Part of a small language model's weights.
Training: a variant of Adam for these matrices, 6658 steps.
Each number is 128 + 32 x the weight over its row's rms, rounded and kept within 0 to 255. Layers, rows and columns count from 0. The size above them is the row's rms in percent of the matrix's.

# layer 6 MLP down (transposed), 2752x1024, rms 0.0192, rows 1499-1533, columns 256-319
size [104 101 103 101  98 100 101 101 103  94 100  98 104  98 100 102 101  98 108 100 101 104  93  95  98 103 102 100 101  97 100  98 109 104  99]
[[147 139  98 160 128 164 112 145 130 131  80  69 179 156 142 134 174 118 178 112 100  93 137 161  77 134  84 111 158 100 111 175 112 155 135 196 159  65 107 133  98 167 116 139 144  69 141 124 119  94 178 119  61 132 115  87 120  86 150 127 142  99  88 165]
 [138 161 124  98 130 141 128  54  83 126 108 110 129 141 130 183  68 120 153  89 112 157 130 123 141 116 127 113 170  94 140 129 153 148 152 133 126 173 150 149  80 126 108  97 174 150 111 204  82 139  80 118 117 158 124 104 128 154 127  84 173 121 154 156]
 [144 180  84 143 127 137 137 207 104 167 164 137  67  92  93 141 118 128  83 163 157 165 138 164 141 119  94  87 154  99 134 126 157 123  79  91 107 119 107 115  37 112 176  83 109 139  80 127 127 164 135 134 127 126 147 121  93 160  95  74 139  88 117  54]
 [151 110 127 156 152  64 116  90 124 160 110 158 129 154 111 139 128  98 108 125  74 174 142  88 115 116 107  71 161 137 182 129 138  99 162 133 141 137  96  96  81 103 118 182 104 170  92 149 106  85 108 102  89 148  90 148  87  84 103  99 113 150 129 132]
 [140  87 122 115 139 136  99 146 116 205 128 138 142  70 122 181 219  91 127 120 110  61 100 139 138 138  96 165 122 102 144 162  91 157 115 182 139 137 145 145  83  57 117 135  42 149 132 127 156 122 111 102 126  27 115  98 110  97 100 131 140 139 121 111]
 [212 115  88  89  98  50 155 147 103  98 109 157  94 129 163 155 110 127 129  93 116 100 107 126 184 122 132 134 146 129  75 127 126 155 106 119 175  88 150  77 146 110 128 143 115  89 105  88 131 132 178 123 121  57 108 147 166  89 117 126  83 138 112 140]
 [ 94 117 139 105 112 101 144 122  76 146 143 124  93 136 123 120 179  87 126  83 110 135 106 136 156 188  99 168  84 164 150 140 112 167  96 117 150 113 157 142 133 117 139 109 179 123 136 115  98 128 195 147 105 168 139 139 133 144 127 161  95 148 178 139]
 [ 92 148 104 132  83 128 155 192 159 110 176 143 128 103 125 134 167 162 134 104 106 151 165 176 120 160 139 179 146 163 123 158  97 102 116  91 115  94 163 167 141 155 145 172  82 131  89 139  76 130 183  91 108  79 134 128  93 126 113  77  66 146 116 165]
 [ 82 100 167 176 194  89 119 105  99  79  98  87 154  98  95 171 143 135  88 109 158  43 168 119 168 203 137 162 122 139 181 117 134 113  81  92  85 133 102 131 120 162 147  93 159 123 126 174 105 133 112 129  80  85 124 157  86 163 120 147 151 160  83 111]
 [ 58 104  77 104 174 104 174 121 120 126 105 114  61  84 149 163  99 175 128  81 113 143 143 148 142 133 104 111 196 122 172 157 170 114 135 162 106 171 110 185 136 160 153 105 131 102 128 165 135 127 146 116 109 148 105 145 143  87 141 110 150 143 163  84]
 [134 136  60 169 160 162 162 159 139 136 105 121  88 189 133  88  79  84 131 183 185 196 170 111 114  83  78 175 108 192 105 141 128 116 163  78 195 110 131  92 148  69 123 132 119  96  91 131  99 138 105 129 140  81 148 121 133 108 145 130 131 168 109 150]
 [104 102 110 142 135 149 132 110 159 191 162 118 173 167 115 175 184 113 127  84  24 100 160  57  93 175 137 182  95 167 140 101 142  71 119  97 110 102 138 139 142 160 120  87 123 119  99 155 166 147   0 120 118 123 143 116 148 100 145 147 133 151 104 141]
 [131  80 118 141 143 177  92 133 124  89 146 154 139 183 124 109 162 157  89 142 143 125 134 134 127 147 154 125 107 176 113 158 138 119 106 105 111 113  96 124 115 106 144 189 180 118  96  69 148 103 124 170 164 131 108  78 102 138 117 146 184 147 139 154]
 [104 108 126 130 143  69 125 157 211 143 135 146 160 135  95  98 120 114 118 139 196 123 158 109 126  77 105 118 176 105  61 163 138  86 138  89 145 112 138 101 119  50  72 133 184 112 125 202  89 160  58 141 141 148 112 189 137 137 134 138 140 171  89 113]
 [ 86 115 132  90 102 117 158  84 108 144 182 112 157 165 118 100  98 159  87  36 117 158  84 147 116  82  62 122 129 186  96 118 159 120  95 100 112 102 147 109 143 131 181 156 122 122 182 139 126 139 121 130 158 113 132 124 137 102 148  89  97 157  73  95]
 [134  60 141  83 162 133 134 135 151 112  99 132 136 121 129 108 128 109 119 136 154  92 129  79 133  75 150 146 122 107 130 167  71 117  98  85 111 120 153  78 140 150 111 184 122 176  96 162 147 140  99 189 121 129 158 149 132  91 163 145 139 170 137  78]
 [188 116 179  80  99 106 200 116 125 122 165 139  55 113 112 142 150 130 123 130 120 121 165 135  89  83 150  93 164 111 162  71 132 110 180 132  83 107 107 168 132 132 120 165 152 141 113 123 168 151 138 147 130 153 110 167 110  92 130 136 167 107 154 137]
 [140 186 142 110 100 159  78 163 130  91 137 140 130 109 121 102 123  98 124 140 130 136 109 152 127 109 103 126  79 149 166 145 163 185 200 124 141 109 132 109  95  83 120 127  72 133  82  98 168 115 106 139 134 157 172 118 144 136  98 138 169 115 119 147]
 [154 119 151  88 131 115 122 156 113 140 186  97 126 125 140 129 130 132 119 133  10 133  89 115 149  95  95 153 184  77 100 169  98 138 135 101 104 109 102 125  90 150  92 159 121 184 134 127 114  84 134 126 122 103 106 172 165 114  46 162 128 139 121 121]
 [ 90 122 143 179  94 108  92  77 150 105 114  67 119 169  98 113 115 123 132 118 101 202 172 132 128 128 133 106 112 174 104 160 110 123 182 120 147  99 204 175 180  97  76 169  94  95 119  96 132 135  94 131 119 174 158 125 123  97 172  50 193 122 114  97]
 [104 136 184 139 120  95  88 121 118 139 142 159 135 169 119  84 100 109 106 110 134  73 122 105 175 133  66 116 126 149  98 134 155 133 122 106 106 148  93 145 121  67 112 157 135  77 144 137 153 139 170 103 149  86  89 216 113 165 114  94 142 125  82 112]
 [117 111  77 125 142 120 174 137 119 143 145 141 159 114 119  91 171 199 128 113 135 125 176 133 110 121 136 159 122  97 107 122 160 114 136 167 126 101 111 128 132 128 144 145 140 187 146  51  91 148 199 121 129  88 111 100  39 163 130 142  85 152 151 192]
 [187 157 186 121 162 144 111 100  48  93 103 156 157  33  98 138 115 165 102 147  74 107 126 100 123 109 133  61  90 140  86  61 116 157 116 113 103 146  95 147  81 110  78  88  77 120 139 164 105 135 174 118 121 142 118  92 107  96 116 173 150  71 159 132]
 [111 121 154 125 126 111 134 114  82  63 119 110 144  80 162 127 178 153  93  97 159 133 120 199 178  81 136 147  78 119 136 142 118 114 131 140 108  85 169 136 149 115 104  50 115 115 113 120 108 105 177 107 122 101 192 173 105 180 125 174  73 117 125 126]
 [169 110  95 133  75 154 145 135 105 125 112  87 100 128 150  93 173 112 144 175 119 150 124 136 124  99 172 130 201 151 141 178 108 106  99  67 106 145 108 127 130 113 147  70 138  89 182 165  85 105 159 151 113 167 136 133 161 102 109 119 125 130  99 116]
 [129 123 137 203  95 102 161 168 131 129 153 161 151  59 108 100 103 159 109  37 167 144 150  99 118 167 146 165 122 191 112  91 134  76 178 133 114 109 151 123 133 109 102 111  68  78 100 124 152 140  98 121 133 164 129 143 113 110 151 112  79 122 153  85]
 [104 137 139  84 189 129 117 129 193 117  90  67 148  85 101 153  82 172 135 125 161 116 157 152 105 165  89 118 172 171  28 154  54  80 147 151 155 118 114 142  76 117 114 135 110 104 110 131 156 121 141 110 117 154 101  71  81 126 118 155 132 160 178  66]
 [165  91  98 118 106 121 140 124 127 101  87 120 155 152 138 115 218 138 105  85  81 191 192 153  71 120 117 164 130 113 118 164  73 111  79 126 127 115 117 113 122 139  82 143 123 152 117 161 106 103 137  90 172 161 117  86  74 138 129 180 187 197 117 167]
 [191 111 144 156 121 144 136 111  88  99 118 171  92 129  86 113 145 141  95 150  99 121  96 134 130 138 132 143 138 143 132 164 101 163 134 117 147 106 166 152 160 153 123 153  75 159 125 150 167 117  76  72 136 132 144 100 164 104  24 161  69 165 144  49]
 [ 94 138 165  70 159 120 115 137 113  82 188 141 135 200 131 106  74 128  56  34 121 160  95  98 138 154 153 115 164 176 147  99 138 108 194 168 126 120 104 123 142 124 186 162 135 104  90  56  85 168 122 120 102 135 105 162 119 152 115 127 113  97  54 117]
 [ 79 120  98 153 162 119 126 183 128  90 140 110  67 102 119 122 143 164 168 128 123 139 144 126 180 123 130 116  81 149 132 168 123 104  91 118 145 191 137  96 140 126 105 181 181 156 116 181 139 113 145 204 141 148 154 166 150 202  63  67 195 104 146 121]
 [ 70 182 127  96 138 114 115 201 120 118 187 132 117 109  94 129  78 147 230 106 142 150  45 196 152 129  97 146 145 190 140 134 165 135 136 136 143 156 132 107 121 158 129 164  88 144 111 103 110 128  70  76 100 133 140  62  98 130 136  86 187 111  95 142]
 [ 99 146 106 129 108 151 123 129 134 130 170  42  84 163  97 147  78 106 179 155 132 139 136  90 181 133 124 172 163  90 107 183 128 139 127 137 128 156  90 123 112 140 201 116 128  67 141 153 131 122 102 119 132 105 149 129 132 160 143  87 133 153 107  85]
 [148 171 124 124 126 108 153 107 127 155 208 128  96  83  80  89 156 137 177 142 184 146 193 190  78 131 129 133  76 130 178  87 104 168 124 115 107 142 103 108 132  93  96 145 134 127 142 130 119 122 166  97 156 195 115 112 128 137 147 178 109 105  73 137]
 [ 73 176 136  72  83 162 139 141 170 116  80 153 131 127 170 127 107 183 159 132 149 138 157  83 171 100 144 143 106 156  77 119 146 145 131  80 107 145 157 121  93 182  79 129 172 116  95 144  59 121  98 131  89 134 146 166 124 123 152 170 107 133 115 135]]
# layer 6 MLP gate, 2752x1024, rms 0.0216, rows 1500-1534, columns 256-319
size [ 98 102 101 100 101 102 102 102  98  98  98 101  99  99  99 100  97 107 102 100 101  97  96  99 102 101  97 102  99 100  99 106 101  99  98]
[[106  48  83 145 129 112 165 162 169  97 130 122 129 120 181 118 168 151 163 112 139 134  59 132 135 149 152 142 137 125 138 154 125 118 173 127  85 107 167  91 134 211 197 101 112 109 126 134 144  97 186 103 153  95 116 187 113 161 104 124 134 166 125 108]
 [110 129 144 131 202 228 170 152 112  90 112  92  86  88  73 128 121 109 148  94 118 137 139 141  98 136 101 186 115 154 189 153 143 140  94 103 100 142 105  98 137 132 121 115 116  49 110 165 153 122 136 194 121 142 167 101 165 105 126 148  79 166 138 158]
 [170 146 200 135 137  81 114 194 155 129 136 118 113  66 164 130 107 188 132  95 124  99 114  61 134  66 119  99 137 140 123  93 158 196 129 126 150 114  99 174 107 129 138  59 145 105 152 105 125 149 150 124  99 147 140 176 111 156 113 112  78 106 149  86]
 [118 128 152 120 179 104 103 158 110 184 122 129 127 118 117 117  94 207  54 101 104 178 155 129 102 112 190 106 118 145 133 162  50  93 106 129 124 132  96 125 179 132 130 139 145 155 110 130 131 126 157 155 114 186 168 145  75  91 167 119 131 121 147 135]
 [134 132 111 144 141 133 138 157 121 147 113 127 161 131 131 141 156 155  71 119 112 154 120 150  60 102 115 132 114 122  87 182  91  72 150 180 132 137 138  97 139 160 132 129  89 133 133 141 163 107 190  78 160 114 146 182 121 163  84  88 113 200 148 115]
 [145 135 179 129  83 105  71 133  94 125  73 196  25 102 111 134 160 124 127  97 121  98 141 104  91  98  97  94 123  75 142 138 154 137 121 158 109 155 150 122 199 186 196 150 101 143 211  91 137  69 135 139 122 168 135 136 115  87  86 132 120 121 107 178]
 [177 149 131 170  97 137 100 175 167 156 160  88 124 108 167 174 147 101 158 106 150  72 120 120 103 166  95 107 130  54 138  41 105 133 132 112 100 162 149 117 173 110 113  88 131 148 158 134 132 119 156 163 111 165 137 173 163 104 120 141 113 112 206 109]
 [119  91 117 114 120  73 148 136 125 123  75 117 136 171 157 144 117 127 142 118  94  88  87 140 132 135 113 179 108 160  73 170 149 163 115 145 102 149  86  93 124 123 141 121 128 132  94  98 138 127  51 126 140  57 101 116 161 158 123 154 115 158 103 107]
 [108 139 171 145 113 119 134 152  77  98 143  92 164 127 143 131 140 154 149 126 147 155 131 178 145 152 221 144 129 135 150 156 111 141 164 160 129  91 154 155 163  74 176 119 136 152 115 162 195 183 144 127 148 141 136 173 100 116 141 146 137 106 123 175]
 [155 121  65 158 101  99 167 159 145  62  81 109 152  96 132 127 104 138  91  97 151  81 191 103  86  90 148  98 111 180  92 112 116 151 107 136 114 119  77  99 178 135  77 115  87  70 138 148 138 123 131 156 132 106  63 122 114 133 199 148 189 135 137 121]
 [125  74 142  71 122 150 120 191 139 103  42 102  97 176 123 162 158 113 179  95  92 120 179 136 125  91 102 128 130 143 190 155 134 151 157 105 126 111 112  87 142 133 109 128 122 137 129 111 162 149 147 119 165 144 119 197 146 127 195 158 181 139 168 146]
 [ 84 123 149 152 107 145 166 134 126 119 166 114 128 127 185 123 152 115  62 213 142 114 117  92 147 177 156 151 100  98 141 158 122 114 142 104  69 131  61 129 136 129 129 105  75  98 216  97 161 152 142 139 111  86  65 163 131  97 173 153 172 161 170  78]
 [ 70  63 172  98 105 193 142 164 152 181 113 168  83  92 104 145 137 147 118 152 141 160 133 125 158 136 167 123 105 142 140 122  75 167 108  81 136 128 130 107 115 166 123 114 127 146 157 179 175 128 117 103 102  97 109 158 123 109 109 136 148 153 131  90]
 [ 70 120 120 172 150 126 210  95 154 119 149 117 112 115 122 113 121 155 133  64  74  97 132 120 146 103 105 133  71 121 166 210 120 130 110 145 122 169  71  93 171  98 133 116 145 133  80 101 178 106  76  91 153  96  56 157 139 144  97 118 116 172 108 187]
 [ 90 142 153 147 139 153 183 141 103 136  76 141 112 118 164 120 148  98 138  70 173  70 130 158 119 120 139 147  92 156 163 136 117  82  69 186 149  61 130  99 131 122 156 139 149 106 111 151 173 141 130 187  82 125 129 181 117 131  51 157 152  97  99 131]
 [170 134 166 148 107 134 133 110 118 149 124 146 104  93 144 193 183 175  91  99 103  91  91 131 163  84  81  75 134 113 170  88 149 121  92 150 135 202 148 144 124 132  84  37 187 134 147 109 158 142 123 192 140 131  85 166  92  89  95  89 147 110 173 140]
 [119 122 145  99  62 117 115 124 168 128 134 126 134  58  94 130 167 153 173 131 141 184 114 124 113 152 135 133 129 153 119  89  75 183 120 153 186 145  97 130 137 131 140 118 152 183 103 146 134 101 118 135 159 113 131 173 138 126 145 130 108 160 141 143]
 [113 111 152  95 103  83 144  43  57 165 165 140 119 133 190 205 170 134 103  60 151 101 147  63  83 197  95 166 103  99 124 134 158  96  69 167  70 126  91 104 125 134 134 145 115  99  99 158 164 156 110 139  99 114 177  80 154 105 187 102  77 110 148 138]
 [155  71 132 194 152  81 106 113 108 174  96 177 115 123 158 174 129 197  91 107  95  90 157  84 155 107 127 125 116 107 111  91 132  51 123 124 104  75 165 149 136 114 155 139  75  91 107 134 107 148 161 127 157 135  89 173 131 186  52 172 112  98 106 100]
 [110 160 156 178 133 151  74 145  87 130 170 131 156  94 145 129 171 144 117 146 106 138 155 169 144 123 165 138 143 105  75 167 111 127 102 157 159 101 154 108 148 134 101 155 139  83 110 168 122 141 135  81 140 127 142 176 109  81  80 122 116 154 119 170]
 [ 94 159 147 143 177 140 142 144 161  90  97 174 110 125 174 130 160  94 153 156 174 122 108  85 124 109  96  89  89  87 121 146 125 110 119  85 106  83 129  39 152 147 150 135 136 110 103 149 144 154 138 118 134 114 135 115 110  23 102 101 168 138 152 155]
 [ 80 142 136 185  66 118 145 141 120  97 123 198 133 118 117  97 165 108 132 102 161 122 128 105  28 156 167 156 131 191 140  97 140 141 141 131 148 105 149  97  73 164 199 103  84 132 121  84 115 172 107 153 124 107 140 126 181 170 167 138 102 128 114 166]
 [112 128 160 133 102 125 166 127 140 129 127 100 164 152 191  84  73 170 119 173 146 132  93  91  69 106 135 118 132 132 103 131  97 153 127 123 121 165  50 129 124 188 185  95 160 109 127  98 145  84  94  45 112 150 126 151 157  69 128 120  48 138  50 133]
 [110 144 166 131 135 101 130 104 136 119  76 118  91 113 139 135 160 121 127 131  99  36 155 135 110  88 150 103 115 121 121 152 150 179  35 122 165  93  98  83 159  83 129 108 121 111 146 116 149 100 136 158  82 127 131 141 109  74  68  61 128  72 116 179]
 [143 144 167  74 112 240 101 113 158  87  81 146  86  76 164 161 164 168 150 149 144 128 133  87 121 134  79  76 108 110 152 133 191 152  51 140 110 111 118  73 177  63 156 100 132 160 128 117 141 138 189 122 157 171 133 149 139 102 139 101 168 133 196 117]
 [143 125  97 109 104  93 119 138 160 100 160 162 171 111 196 151 141 142  80 184 134  45 151 128 128 139  95 133 153 129 178 150 132 152 102 131 184  76  88 144 165 135 101 111 134 106 184 118 105 116 155 140 110 149 156 188 148  65 133 129 105  67 164 116]
 [106  36 144 199 174 136 102 160  99  83 136 140 118 131 104 154 146 148 129 144 156  74 168 136  80 122 129  99 113 151 145 128 157 186 110 107 109  91 167 158 124 163 157  95 136  70  74 122  98 130 106 158 105 116 141 117 158 150 138 205 157 123 144 127]
 [141 114 126 183 109 147  67 114 122 135 107 132 145  61 100 130  95 149 151 195 160 149 124 142 183  85 111 119 149 114  95 100 177 129 102  56 114 155 118 115 201 130 152 151  82 116 123 144 118 140 143 145 132 125  77 154 109  41 161 127 179 111 108 173]
 [129  82 171 167 107 119 122 137 120 120 114  89 171 166 104 123 170 188 105  89  23 119 148 157 169 145 147 104 102 170 166 131 161 100 114 156  85  99 197 135  97 106 141 133  72 112 140  96 119 129 158 132 135 136  67 146  52  95 107 186 128  91 106 177]
 [123 172 104 105  91 145 147 151 110  92 140 154 151 122  90 105 149 134  83  79 134 128 122  97 101 158 116  83 108 159 118  77 120 156 109 100 133 110 155 101 193 185 139  36 152 142 163  82 141 127 150 128 148 159 178 158 140 177 112 158 139 107 143 138]
 [163 157 102 149 226 146  94 158 118 116 116 190 117 147 178 164 131 107  72 179  99 118 140 120  97 152 133 134 125 157 193 146 134 147 116  72 152 133 123 141 117 179 118 129  96  93 115 145  78 124  93 146 171 173 180 145 122  57  73 165 134 136 217 114]
 [151 116 178 110 115 143 147 153 162 145  56  94 114 131 141  61 114 146 148 126 121 155 106  83 178 101 142 147 105 187  87 136  55 124 116 155 101 128 143  41 159 110 181 122 110 151 116 145  33  89  99 139  78  96 108 139  95 181  94  67 105  89 164  78]
 [ 89 103 129 107 142 138  90 144  95 135  85 153 124  80 101 138 109 147 145 112 112 132 173 104  50 121 107 112  99 125 101 129 159  96 143  99 102 104 142 150  96 105 104  91  87 151 161 106 125 162 173 108 123 106 121 142 110 145 119 136 130 143 161 157]
 [108 122 154 116 102 163 123 151 135 148 140  87  99 155 174  99 179 117 124 106 118 163 153 126 122 153 137 138  64  90 111 157 205 174 131 136  86 116 101  45 114 116 113 162  68 136 118 131 132 149 156 131  82  88 113 124  34 130 124 142 159 179 145 139]
 [102  59 109 140  92 151 134 140 127 135 116  74 106 136  98 136 116 113 108  88 130 171 155 134 133 206 116 149 109  95 158 136 132 103  97 120 116  41  96 134 153 112 131  89 138  79 154  82 123 128 150  90 155 107  93 121 151  97 141 169 136 104 181  89]]
# layer 6 MLP up, 2752x1024, rms 0.0223, rows 1500-1534, columns 256-319
size [102 100 106  99 100 100 100 105 101  99  96 101  99  98  98  99  99 108 100  98 104  92  96  99 102 100  98 101  97 100  97 109 104 101  97]
[[ 89 101 159  95 119  97 101  97 132 122 141 179 135 125  88  85 123  89 118 162 140 106  93  93 164 119  72 106 102  65 157 203 105 168 126 172 126 156 101 183 107 117  83 193  94  56 140 128 125 139  98 188  92 143 137  76 139 134 165 167 180 146 180 146]
 [182 130 127 171  82 102 116 129 163 144 108 115 125 152 129 114 122  88 117 101 116 173 137 142 165 139 131  71  98 131 195 130 142 156  46 139 127 178 106 127 108 133 127 140 111  32 158 100 172 129  88 186 121 196 125 141 147 142 117 119 135 104 122 144]
 [113 107 116 102 170  47  88 121  57 133 124 102 179 219 127 146 114  82 148  88 171 207 122 122 192 126 162 163 167 115 178 178 145 106 134 130 131 102 188 101  99 155 124 146  60 162 124 128 148  90 100  84  91 108  72 116 167  86  66 114 125 131 183  84]
 [111 120 174 142 114 120 150 157  88 137 147 156 144 117 131 158 169 105 150 184 157  75 134 142 147  92  85 155 139  82  95 132 101  95  73 135 161  86 147 125 163 130 108 165 159 149  73 132 117 134 177 147 147  85 152  99 162 114  86 155 147 140  54 149]
 [181 161 127 127 109 176  90 136 158 110 189 134 104  87  96 139 155 106 119 167  77 156 166 155 105  98  95 118 114  99 162 125 152 110 159 118 127  78 105 158 119 114 128 110 156 159 175 143 164  82  80 145  99 154 108 121 122  60 152 100 148 128 130 177]
 [107  61 126 121 159 193 148  85  52 164 135  99 174 167 106 136 161 103 117 155 108 174 103 162  73  98 108  76 214  95 144 111 139  78 128 118 114  90 168 141 106 202 136  95 151  55 145 100  98 154 110 139 155 123 120 153 152 115 166 110 119 103 167 179]
 [116 128 114 106 161 184  75  74 129  98  46 121 113 101  96  93  86 113 150 159 134  89 168 119 145  44 155 184  92 120 162 135 180 168 103 123 181 133 135 100  99  71 145 132 150 144 186 144 133 143 104 169  78  94 127 153 107  82 144 117 137 143 101  54]
 [156 108 179 102 122 103 155 114 152 115 143 109 112 163  99  95 105 114 103 142 127 103 102 150 167 182 109 142 150 123 125 140 127 158 142 129  72 138 115 137  49 116 122 113 157 141 187 117 161  96  84  88  94 122 128 159 181 153 145  90 156 160 146 108]
 [177 157 124 100 176 120 138 134 139 166 101 125 176 158 107 133  95  74 149  67 113 114  58 116  65 104 186 114  83 107 130 170  83  88 169 139 171 139 162 137 164  72 112  68 150 114 119 116 188 149 124 132 165 150  72 127 150  96  93  84 137 142 182 133]
 [111 131  86  96 177 152 122 109 171 132 126 122  63 145 144 136 153 131 109 135  78 160 105 161 129 196 145 120 186  88 188  77 199  66  96 163 129 128 161 132 104 118 173 124 149 106 150 167 150 112 143 114 107 113 116 180 125 142 114 103 150 146 114 120]
 [140 162 119 104 142 148 182 104 107 141 175 156 146 164 116  69 137 145 137 109  97 133 120 166 130 160 120 107 116  89 140 144 122 129 166  57 128 138 144 118 218 110 128 111  88 114 108 141 103 152 106 128  84 139 143 134 170 142 111 119 163 143  80 140]
 [102 183 131 121 160 178  91 122 140  83 169 136 118 128  67 113 121 155 140 112 124 166 122 136  83 116  90 124 114 102 122 150 157  72  88 133 187  94 158 134  78 127 155 132 119  84 133 120 116 131 143 135  91 130 141 180 117 155 119 149 170 108  98  86]
 [103  92 134 139 139 132 162 129 113 185 113 129 119  63 110 165  98 128 174 169 181 128 136 162 146 122 165 142 117 150 182 119 118 193 133 144 126  96 155 140 144 146 170 135 135 101  88 127 125 130 117 142 145  93 153 151  95 140  89 215 124 127 128 105]
 [157  61  84  79  88 124 169 192 119 128 168 140  98  92  94 177 145 115  84 108 100 142 134 124 181 134 113  86 152  59  76  82 115 109 106 185 140  80 163 131 152 116 116  87 166 131 148 188  99 161 100 142 147 162 142 149 122  92 191 196 160 131 167 129]
 [162 126 108 138 112 162 202 145 150 190 166 124 136 109 180 127 145 150 119  90  65 117  65 156 157 159 152 169 143 109  99 108 120 133 111 124 145 119 113 109 135 130 143 148  89 125 173 156 148 116  97 103  95 141 137 129 133 154 111 104 200 168  96  94]
 [130 114 126 145 190 143 125 159 104 114  86  69 145 168 167 105  85 109 109 123 127 159 127 155  89 108 163 129 112 148  74 120 147  93  83 100 109 116 102 138 160 100 138 167 120  97 106 174 166 125 138 140  89 138 168  94 123 131 151 156 125 145 112 108]
 [107 184 143 139 156 144 145 144 157 109 124 125 115 107 173 122 170 133 129 129 129 170 120 170 129 150  93 165  67 115 177 139  48 100 132 204 169 120 153 130 184 106 216 153 119 157 139 115 161 135 104 160 185  77 126 170 207  94 142  60 113 131 126 191]
 [108 177 135 159 125 117 110 135 145 156  92  32 156 115 138 130 174 156 125 141  75 164 164 160 122 117 181 116 134 149 108 132 115 162 158 123  84 125 155 135 137 107 107 130 107 169 141 106 115 148 177 162 176  86 158 135 145 205 134  88 193 155 103 169]
 [134  94 126 119 137 139 107 112  95 135 196 104 116 129  86 157  83 111 134 111 124 170  94 106 154  63 139 175 172 103 118 113 167 134 175 133 108 117 163 177 156 144 145  97 138  56 107 173 186 153 146 141 177 140 112  94  86 187 113  99 141 206 200 143]
 [177 192 151  85  62 102 101 124 162 127 113 128 116 182 204 144 113 114 174 150  57  71 177 179 110 105 138 109 121 132 114 104 158 152  80 157 166 154 188  95 141 141  67 108  56 113 165  58 122 121 148  98 144 106 160 156 164 136 128 146 104  71 132 142]
 [180 144 123 149 146  75 105 129  95 140 122 146 147 125  83  92 122 150 118  60  93 142 126 176 150 137 143 127 109 149 168 124 165 123 110 106 129 141 121 139 144 129 130 138 210 147  97 108  90 139  93 121 113  60 180 134 125  72 128 137 160 114 141 137]
 [ 90  75 100  72 149 122 150 116 110 116 167 107  81 150 125 144 140 144 139  97 208 172  88 174 145 157  89 135 103 120  93 113 136 120 143 151 132 119 149 105 181 115 122 175  99 128  86 118 167 142  99  81  82  82 122 135 131 200  65 100 163 158  82 148]
 [154 118 101 168 117 126 111 115 203 127  84  68 167 169 113  79 115 132 145 149 123 111 126 104 107 106 131  13 149 141  92 116  85  75 150  99 163 119 101 123 153 118 113 146 100  83 158 147 109 139 120 110 120 166 174 118 135 112 141 134 128  86  92 155]
 [109 121  69 127 153 123 136 112 130  84 137 154  62 168 182 153 142 121 101 202  98  89 140 160 159 131 185  98 120 207 140 175 126 119 129 113  98 106  86 127 190 113 140 182  94 154 128 165 153  97 158 160 109 111 148 137  72 104 109 147 213 139  90 159]
 [165 138  85 179 159 152 125 129 153 150 128 131 106 105 108 117  99 114 109 107  82 147  88 132 115  84 125 170 140 122 165 165  94 137 144 138 170  69  93 141 181 100 128 118 114  65 170 155 124 139 128  73 103 124 128 102 123 167 124 140 165 116 139 133]
 [104 110 107 131 132 127  94 158  93 118 130  94 158 132 141 103  75 116 148 175 112 178 159 119 180 167 103  78 173  74 111 168 126 114 184  93 145 150 133 124 170 145 124 104  65 131 169 104 112 136 206 140  97 122 155 145 171 117 145 148 112 122 176 141]
 [109  60 153 169 143 123 161 185 103 156 107 117 105 135 148 104 127 115 168  81 136 190 161 174  66 145 160 135 115 124 108 172 146 121 120  95 157 170 112 121 122  96 154  94 166 151 105 188 190 103  78 130 117 192 155 203 123 194 140 123  89 145 130 135]
 [101 140 170 139 177 181  93 138  84 114 103 108 141 145 164  75 166 162 109  99 119  92 105 117 157  91 170  55 148 114 144 122 152 157  79 131 103 171  68 128 156 142 166 146 102 106 138 102  96 106 166 203 167  80 146 131 102  55 107 138 125  88 145 115]
 [106  98 110 143 102 123 162  82 175  92  74 199 115 106 120 121 109 149 138 168 173 127  89 120 150 113 139 138 108 149 151 155 117 116  45 172 142 135 108 119  98 124 169 126 151 148  97 181  96 159  71 119  79 155 125 161 160 148 109 147 123 154 210  53]
 [128 117 166  97 144 117 174  66  76 118 166  84 148  61  61 174  94 106 120  98 133  95 129  97  69  53 104 159 118 157  91 126 153 142  88 180 153 124  81  80 158  79  73 112 156 150 113  83 154 132 148 148  96 137 130  92 118 164 113 122  85  85 121 167]
 [170  86 130 121  62  99  64 131 142 171 114 100 191 152 129 161  61 111 197 122 148 174 123 215 155 105 215 162 118 144 155 121  77 151 113 145  92  98 145 155  68 132 130 140 135 166  83 121 140 139  76 155 132 195 102 134 122 123 146 113 140 109 195 123]
 [ 93 113 168  92 140 106 191 118 150  69  67 174 140  84 155  95 129 132 171 137 160 105 143 123 109  93 132 176 143 130 117 150  89  93  85 112  97 120 156  65 159 185 104 120 116 142  92 125 119 115 107 131 114 102 121 193 175 124 100 124 133  85  78 109]
 [ 95 125 136 164 157 101 140 114 123 132  74 122 122 183  74 129 113 147 119  95  62 103 137 138 117 111 154 187 128 121 123 138 112 122 102 131 117 126 145 140 121 171 123 125 187 153 117 121 141 124 125 114 107 164 140 104 128 189 158  85 129 113  83 117]
 [165 177 122 105 106 121 123 139 114  89 126 146 135 122 100 118  65 102 128 137 212 129  99 125 111  74  96 140 156 100 112 143 129  97 110 175 136 147 135 122 114 123 143 118  99 125 121 130 129 141 117  80 167 206 109 130 113 115  92 151  88 111 214 144]
 [ 33 142 116  92 128  87 109 134 101 130  52  81 109  79 118 191 112 108 147 151 105 133 107 139 159  80 136 147 176  72 156 153 144 132 135 109 147 102  74 112 152 138 135 118 154 191 179 124 173 142 162  90 134 164 127 100 143 149  70 107 130 174 102 133]]